From a checkpoint of a small transformer trained on Wikipedia.
Size: 8 layers, 6 heads of 64 (1 for keys and values), vocabulary 8192.
Architecture: LayerNorm before each block, rotary positions, no biases in attention or MLP, tied embeddings, attention and MLP in parallel.
Training: a variant of SOAP for these matrices, 759M tokens, 2897 steps.
Each number is 200 + 20 x the weight over its row's rms, rounded and kept within 0 to 999. Layers, rows and columns count from 0. The size before them is the row's rms in percent of the matrix's.

# up: layer 4 MLP up, 1920x384, rms 0.159, rows 1744-1752, columns 192-383
# down: layer 4 MLP down (transposed), 1920x384, rms 0.155, rows 1744-1751, columns 192-383
up1744,097,199,220,197,212,169,191,180,162,209,224,203,218,211,200,213,198,199,214,235,202,224,211,173,257,189,229,186,185,198,207,174,199,198,192,157,196,257,178,172,210,185,197,202,208,215,232,196,219,190,187,204,241,203,210,213,195,203,176,185,185,201,187,192,165,195,179,204,224,203,215,199,207,181,163,176,220,191,201,197,191,189,213,158,154,210,165,181,182,191,189,169,191,220,234,170,193,195,204,185,225,230,191,169,183,223,181,215,194,231,194,201,205,223,205,230,182,199,183,189,170,193,178,215,179,213,231,208,182,196,220,194,209,192,206,187,210,240,177,192,223,226,151,169,177,201,178,224,195,200,235,214,171,212,186,200,220,208,206,176,194,178,201,255,227,198,219,223,184,207,200,196,223,166,222,186,191,156,179,206,217,223,207,207,206,220,202,222,190,212,214,218,190
down1744,098,170,211,229,184,201,215,168,222,185,220,233,169,188,180,175,221,167,187,219,203,156,201,218,195,216,175,232,210,211,193,194,183,189,194,238,209,177,219,230,183,223,199,210,199,177,211,198,192,199,193,204,200,205,205,197,189,139,230,206,214,208,191,206,217,197,197,169,180,242,202,191,155,190,188,194,211,196,199,201,220,204,186,195,178,202,188,184,184,195,193,207,168,186,169,182,180,219,200,240,191,156,233,190,216,212,198,189,166,200,193,213,210,133,218,181,179,215,213,205,211,219,226,218,204,196,181,179,196,199,175,170,230,195,199,195,198,200,185,236,197,209,227,187,188,217,191,222,191,195,215,179,183,191,197,226,176,170,241,201,228,219,219,209,188,194,182,165,176,200,160,200,223,223,202,250,196,230,198,184,194,186,173,228,201,195,234,184,214,200,211,173,220
up1745,103,196,176,193,212,206,196,173,193,145,195,209,215,221,201,196,195,220,204,227,196,205,181,195,175,217,209,214,195,223,212,189,191,159,159,213,214,199,224,200,225,238,224,223,193,173,186,192,201,208,234,182,234,216,191,174,189,204,191,221,199,237,200,225,201,203,188,200,205,186,204,239,206,167,218,200,249,195,168,189,194,232,186,191,205,204,154,220,217,211,205,203,173,199,180,186,168,199,215,181,169,233,156,202,202,202,200,204,207,252,211,207,209,201,197,202,184,205,207,178,197,203,199,173,226,195,209,242,203,223,193,232,160,190,193,198,199,219,182,200,224,193,179,186,207,185,216,213,234,217,222,210,201,199,195,227,191,174,230,203,205,218,220,196,169,195,185,187,206,203,228,210,188,184,224,199,182,221,238,178,208,244,176,169,211,246,184,172,251,208,201,210,180
down1745,111,175,180,217,179,206,243,207,190,211,196,255,189,161,184,160,179,199,228,187,161,228,197,202,177,186,175,186,193,202,223,170,214,230,186,171,174,180,232,231,159,198,215,205,178,176,230,177,187,194,210,206,208,186,241,180,215,193,247,208,204,190,204,184,202,214,175,198,222,191,165,204,191,218,196,239,179,207,199,233,174,200,234,206,188,227,198,179,140,195,185,191,171,178,194,203,186,180,226,205,222,203,190,204,190,197,211,215,190,194,166,182,180,188,188,233,209,192,189,198,232,192,204,169,193,194,196,227,169,152,193,215,208,172,212,189,218,184,186,174,207,214,223,170,207,217,192,204,201,204,199,183,177,194,197,185,222,208,192,227,228,196,237,221,223,199,199,232,200,204,202,190,217,214,184,173,214,206,195,212,220,224,193,193,182,176,194,177,197,236,183,196,208
up1746,094,198,209,198,216,237,226,195,203,143,171,227,195,213,188,180,223,195,211,193,234,225,187,184,207,178,193,207,196,183,248,190,181,212,202,225,237,151,197,203,208,221,188,206,192,171,191,203,216,193,215,174,185,228,181,208,180,162,219,171,226,180,193,191,166,208,228,221,175,180,213,204,200,203,216,189,215,223,218,199,215,195,181,214,192,231,189,220,184,222,211,197,205,197,193,182,192,180,193,206,184,198,185,200,246,154,192,175,222,202,196,165,203,175,185,207,216,210,261,204,227,226,184,203,200,213,215,207,188,179,207,224,201,213,223,211,150,222,202,216,210,197,185,193,217,187,203,230,175,157,171,199,205,193,179,197,208,213,183,190,183,161,194,156,219,174,198,209,242,215,199,185,179,221,210,208,216,170,202,185,180,170,210,205,180,183,169,206,194,226,180,192,185
down1746,089,161,185,211,161,159,192,189,220,218,239,178,203,220,222,195,195,203,174,230,187,182,236,226,220,208,223,241,212,184,191,174,212,202,201,191,159,221,225,201,179,201,206,193,198,242,197,232,142,195,191,205,216,207,193,182,205,183,185,189,171,220,212,188,213,175,200,204,220,203,215,202,197,195,180,215,209,217,178,217,192,187,217,176,236,156,183,214,187,215,234,174,220,225,194,229,208,208,221,202,192,178,206,209,186,215,209,195,165,173,182,209,181,201,181,213,197,197,164,255,178,211,195,207,200,192,197,194,206,220,203,206,214,208,215,179,217,202,196,213,205,202,201,204,185,218,211,192,185,200,191,200,217,184,182,213,196,205,230,224,182,222,241,204,184,193,218,205,150,184,174,210,170,165,183,208,220,210,158,194,182,217,185,229,210,191,208,218,202,210,180,175,197
up1747,094,200,182,228,194,186,202,240,180,183,181,177,196,165,219,209,188,186,196,218,213,214,182,199,187,208,206,209,188,196,196,195,195,184,201,207,204,182,187,232,169,227,193,161,160,217,179,161,224,240,192,165,194,225,218,198,199,212,194,207,189,206,177,194,185,217,195,194,224,198,192,208,175,186,235,179,204,173,229,189,202,207,236,189,231,208,182,205,211,204,196,209,204,209,182,167,198,198,189,170,229,197,210,155,221,189,191,226,187,155,196,182,178,178,195,219,205,192,159,240,210,217,210,192,207,172,203,215,195,185,213,246,202,192,213,197,236,214,155,208,207,179,186,159,198,178,186,197,227,189,201,200,209,224,216,198,224,186,193,197,179,209,240,203,208,196,218,217,178,199,204,218,154,179,207,235,234,202,203,174,221,208,181,192,204,211,210,218,210,167,174,183,172
down1747,090,225,233,185,222,206,213,213,199,186,228,237,196,245,174,169,174,196,214,179,221,210,194,164,202,199,173,166,205,179,191,204,200,230,220,195,203,161,249,195,181,189,231,183,184,202,205,196,205,215,209,222,199,173,205,199,190,205,203,259,179,207,175,197,148,227,165,185,209,198,196,217,190,173,228,230,178,178,226,189,173,207,207,194,156,207,213,177,172,213,187,211,195,217,180,239,182,182,215,206,197,200,192,167,207,227,181,204,205,217,194,204,212,161,204,245,206,191,187,204,201,202,174,210,185,245,177,185,213,199,202,209,199,189,175,202,194,219,214,203,187,214,175,220,190,170,217,185,233,208,232,213,181,191,210,178,207,212,182,166,169,199,182,204,213,234,193,194,226,192,200,191,170,205,185,226,248,231,198,220,171,212,179,196,181,206,216,178,174,220,221,201,206
up1748,107,206,185,214,202,221,186,219,188,198,169,215,195,183,201,209,224,194,175,202,199,205,176,224,187,193,205,210,176,213,199,186,192,214,194,204,225,204,182,204,178,217,237,182,205,183,208,212,179,227,207,184,208,190,200,231,219,204,194,212,224,220,183,196,200,192,207,210,169,151,196,166,191,217,219,215,201,189,185,187,228,187,180,187,193,213,208,194,203,181,201,216,200,211,204,192,201,200,212,192,196,183,209,196,225,232,231,192,160,218,206,225,209,219,197,196,189,228,203,193,185,196,202,188,190,184,214,168,238,217,222,224,230,156,190,211,228,204,193,229,206,188,228,204,240,182,216,211,239,185,184,177,176,191,253,166,209,186,223,190,221,154,144,194,202,216,188,208,210,207,225,204,201,200,241,198,191,173,226,186,188,188,209,222,199,175,206,205,218,237,183,230,216
down1748,096,224,205,208,225,174,191,148,188,213,203,188,192,165,199,208,168,203,196,198,199,198,186,250,212,214,202,215,214,210,153,219,187,190,196,185,191,212,185,196,223,200,184,190,164,184,197,214,196,225,189,200,163,204,191,195,192,162,183,218,180,220,214,228,202,197,213,212,177,194,235,211,201,180,210,197,217,202,206,231,219,232,153,225,238,182,203,202,209,191,150,199,199,213,232,187,203,199,169,235,218,211,228,208,157,182,197,190,185,205,216,228,184,193,166,193,222,187,192,224,224,188,207,266,203,208,192,211,226,154,201,198,211,205,196,183,200,227,212,208,220,198,219,231,222,208,210,179,209,236,193,224,220,192,187,211,220,194,204,225,175,159,232,206,221,210,208,233,185,189,222,113,207,191,202,168,169,176,195,198,179,172,222,213,185,215,215,204,218,188,209,201,193
up1749,105,205,185,191,216,209,197,224,188,232,218,165,220,185,177,183,202,190,211,234,229,186,202,215,262,191,191,210,184,180,192,173,175,187,177,172,227,232,176,175,184,182,232,188,235,172,189,208,224,177,208,203,207,189,212,229,207,225,193,198,175,181,159,215,218,206,232,201,231,187,233,208,202,183,200,184,204,207,182,222,186,186,215,236,195,200,192,196,171,195,195,171,224,131,220,223,196,203,233,213,231,216,215,225,224,196,198,192,199,207,239,198,234,208,185,208,197,186,205,193,201,207,201,171,209,162,218,203,213,174,193,220,191,222,188,192,190,186,209,215,210,227,167,225,218,223,193,195,203,182,223,231,182,199,224,210,198,212,212,219,223,180,156,201,248,188,198,210,218,172,208,211,233,241,166,212,214,215,226,218,184,164,195,199,223,214,182,181,214,186,218,187,199
down1749,113,197,244,184,189,200,163,194,226,178,209,202,212,216,183,189,217,172,244,189,217,212,193,194,210,209,184,160,187,198,186,225,177,190,201,175,208,190,185,191,185,214,201,221,202,192,200,236,228,138,210,215,226,236,205,199,204,192,190,203,215,185,189,175,205,171,207,215,211,191,156,184,156,223,212,221,194,186,197,181,170,181,168,185,200,230,192,189,229,197,198,228,191,207,220,211,232,243,224,177,223,186,227,205,206,182,214,227,183,172,199,208,201,210,195,220,203,194,174,188,237,214,203,172,221,226,225,173,164,216,218,222,222,195,190,254,226,233,183,194,192,217,183,160,216,196,211,188,209,197,199,180,219,209,206,166,205,182,245,169,213,218,203,220,216,203,192,198,159,229,207,191,209,204,198,184,220,227,206,165,210,192,216,214,211,205,160,165,218,168,210,205,202
up1750,106,202,198,200,176,188,205,190,225,174,234,188,191,162,232,165,211,210,201,186,220,180,242,234,216,190,244,220,193,169,160,193,231,162,185,207,199,232,178,202,196,199,164,182,173,161,177,154,201,194,221,200,210,198,193,192,220,188,203,195,211,212,205,238,182,206,190,164,166,188,233,178,194,216,187,228,182,185,183,189,217,190,240,233,211,201,207,183,253,228,229,174,201,216,206,183,228,223,200,188,213,190,219,187,187,210,196,233,190,215,211,179,208,178,206,219,192,169,199,189,174,243,234,183,191,208,160,245,220,209,219,193,190,203,178,197,190,225,230,227,205,193,211,213,212,204,216,233,181,228,212,195,195,195,167,246,208,204,206,140,194,196,183,208,196,200,223,188,226,198,199,203,221,196,191,222,188,176,203,190,227,227,205,182,189,190,221,194,212,196,192,195,213
down1750,103,222,217,196,180,194,207,220,223,190,197,219,209,205,183,202,218,182,174,205,191,214,144,202,182,247,210,181,218,210,212,244,217,220,204,186,195,221,215,200,202,204,204,194,194,165,193,168,212,209,176,227,199,194,206,216,232,195,210,216,228,234,222,222,187,211,193,198,184,192,211,181,198,194,198,203,200,211,170,198,202,202,207,190,194,187,210,181,151,201,204,207,208,198,163,225,218,216,159,180,156,214,229,205,155,197,201,166,199,215,205,242,180,231,203,184,233,205,186,222,219,217,210,199,203,177,169,199,191,209,212,189,207,207,203,205,174,184,189,208,227,200,208,185,205,205,225,218,216,193,189,232,199,194,204,165,208,205,240,228,202,211,206,180,208,219,168,170,160,240,209,206,216,204,207,202,212,188,181,243,188,214,215,191,220,199,166,172,216,200,224,220,218
up1751,100,194,193,206,177,221,214,238,215,197,207,232,201,233,218,174,214,192,212,205,188,194,213,217,179,177,185,192,214,194,244,188,178,199,234,219,229,205,192,211,198,203,207,215,185,215,217,192,203,168,190,214,185,213,188,212,175,186,206,186,202,185,208,197,150,205,210,247,175,196,195,230,204,213,222,195,201,215,173,235,222,184,198,196,204,194,200,206,199,229,192,173,204,238,194,216,204,204,181,214,170,227,214,216,228,188,190,204,202,218,215,200,177,210,191,208,226,172,179,186,196,210,228,172,203,206,194,184,200,174,211,217,198,222,182,222,210,207,175,211,166,208,151,205,198,177,195,208,177,154,206,196,196,175,165,210,225,187,223,211,225,207,209,214,188,210,215,151,213,161,190,211,201,197,207,203,217,184,209,185,186,195,241,197,215,201,238,195,202,233,233,202,203
down1751,096,212,198,201,198,201,212,161,185,232,197,206,181,228,164,178,207,178,168,226,259,243,209,196,207,195,203,191,231,219,173,182,177,196,198,215,169,187,202,186,214,188,209,242,168,218,237,242,212,187,173,169,204,191,216,198,199,189,170,185,219,185,227,151,193,213,218,213,177,243,173,203,198,167,170,212,201,224,202,209,183,182,230,194,168,182,161,215,215,216,195,208,184,198,201,200,214,217,229,170,213,206,206,186,198,208,210,215,195,199,214,192,196,173,200,170,185,162,208,175,186,184,211,211,211,196,213,226,191,201,210,202,201,198,206,169,213,188,189,232,179,206,224,198,198,195,205,184,210,219,194,212,206,202,221,201,162,225,214,185,226,220,211,194,193,173,218,180,204,207,221,199,206,207,157,202,205,217,226,205,225,190,192,216,214,190,199,190,187,195,170,220,222
up1752,094,208,197,225,204,210,202,230,225,201,206,227,187,219,174,211,217,223,232,188,195,191,214,179,201,217,170,182,184,183,210,180,223,193,167,209,204,214,198,219,173,211,200,215,187,238,205,212,204,195,200,187,164,210,210,210,230,218,216,207,208,184,203,196,221,213,231,169,220,221,175,197,190,164,177,205,237,182,222,205,186,204,175,221,208,227,193,174,216,227,186,198,202,216,192,193,182,202,251,175,217,192,161,196,194,228,192,206,159,207,237,231,212,180,186,215,190,154,176,195,164,223,194,194,245,184,197,231,229,179,187,197,193,188,203,203,212,212,180,196,226,179,187,202,206,193,189,188,157,203,168,217,213,208,202,206,206,184,180,163,209,189,181,177,207,219,193,240,173,167,202,170,200,222,183,193,203,190,233,197,220,221,197,190,234,204,177,206,199,201,242,204,199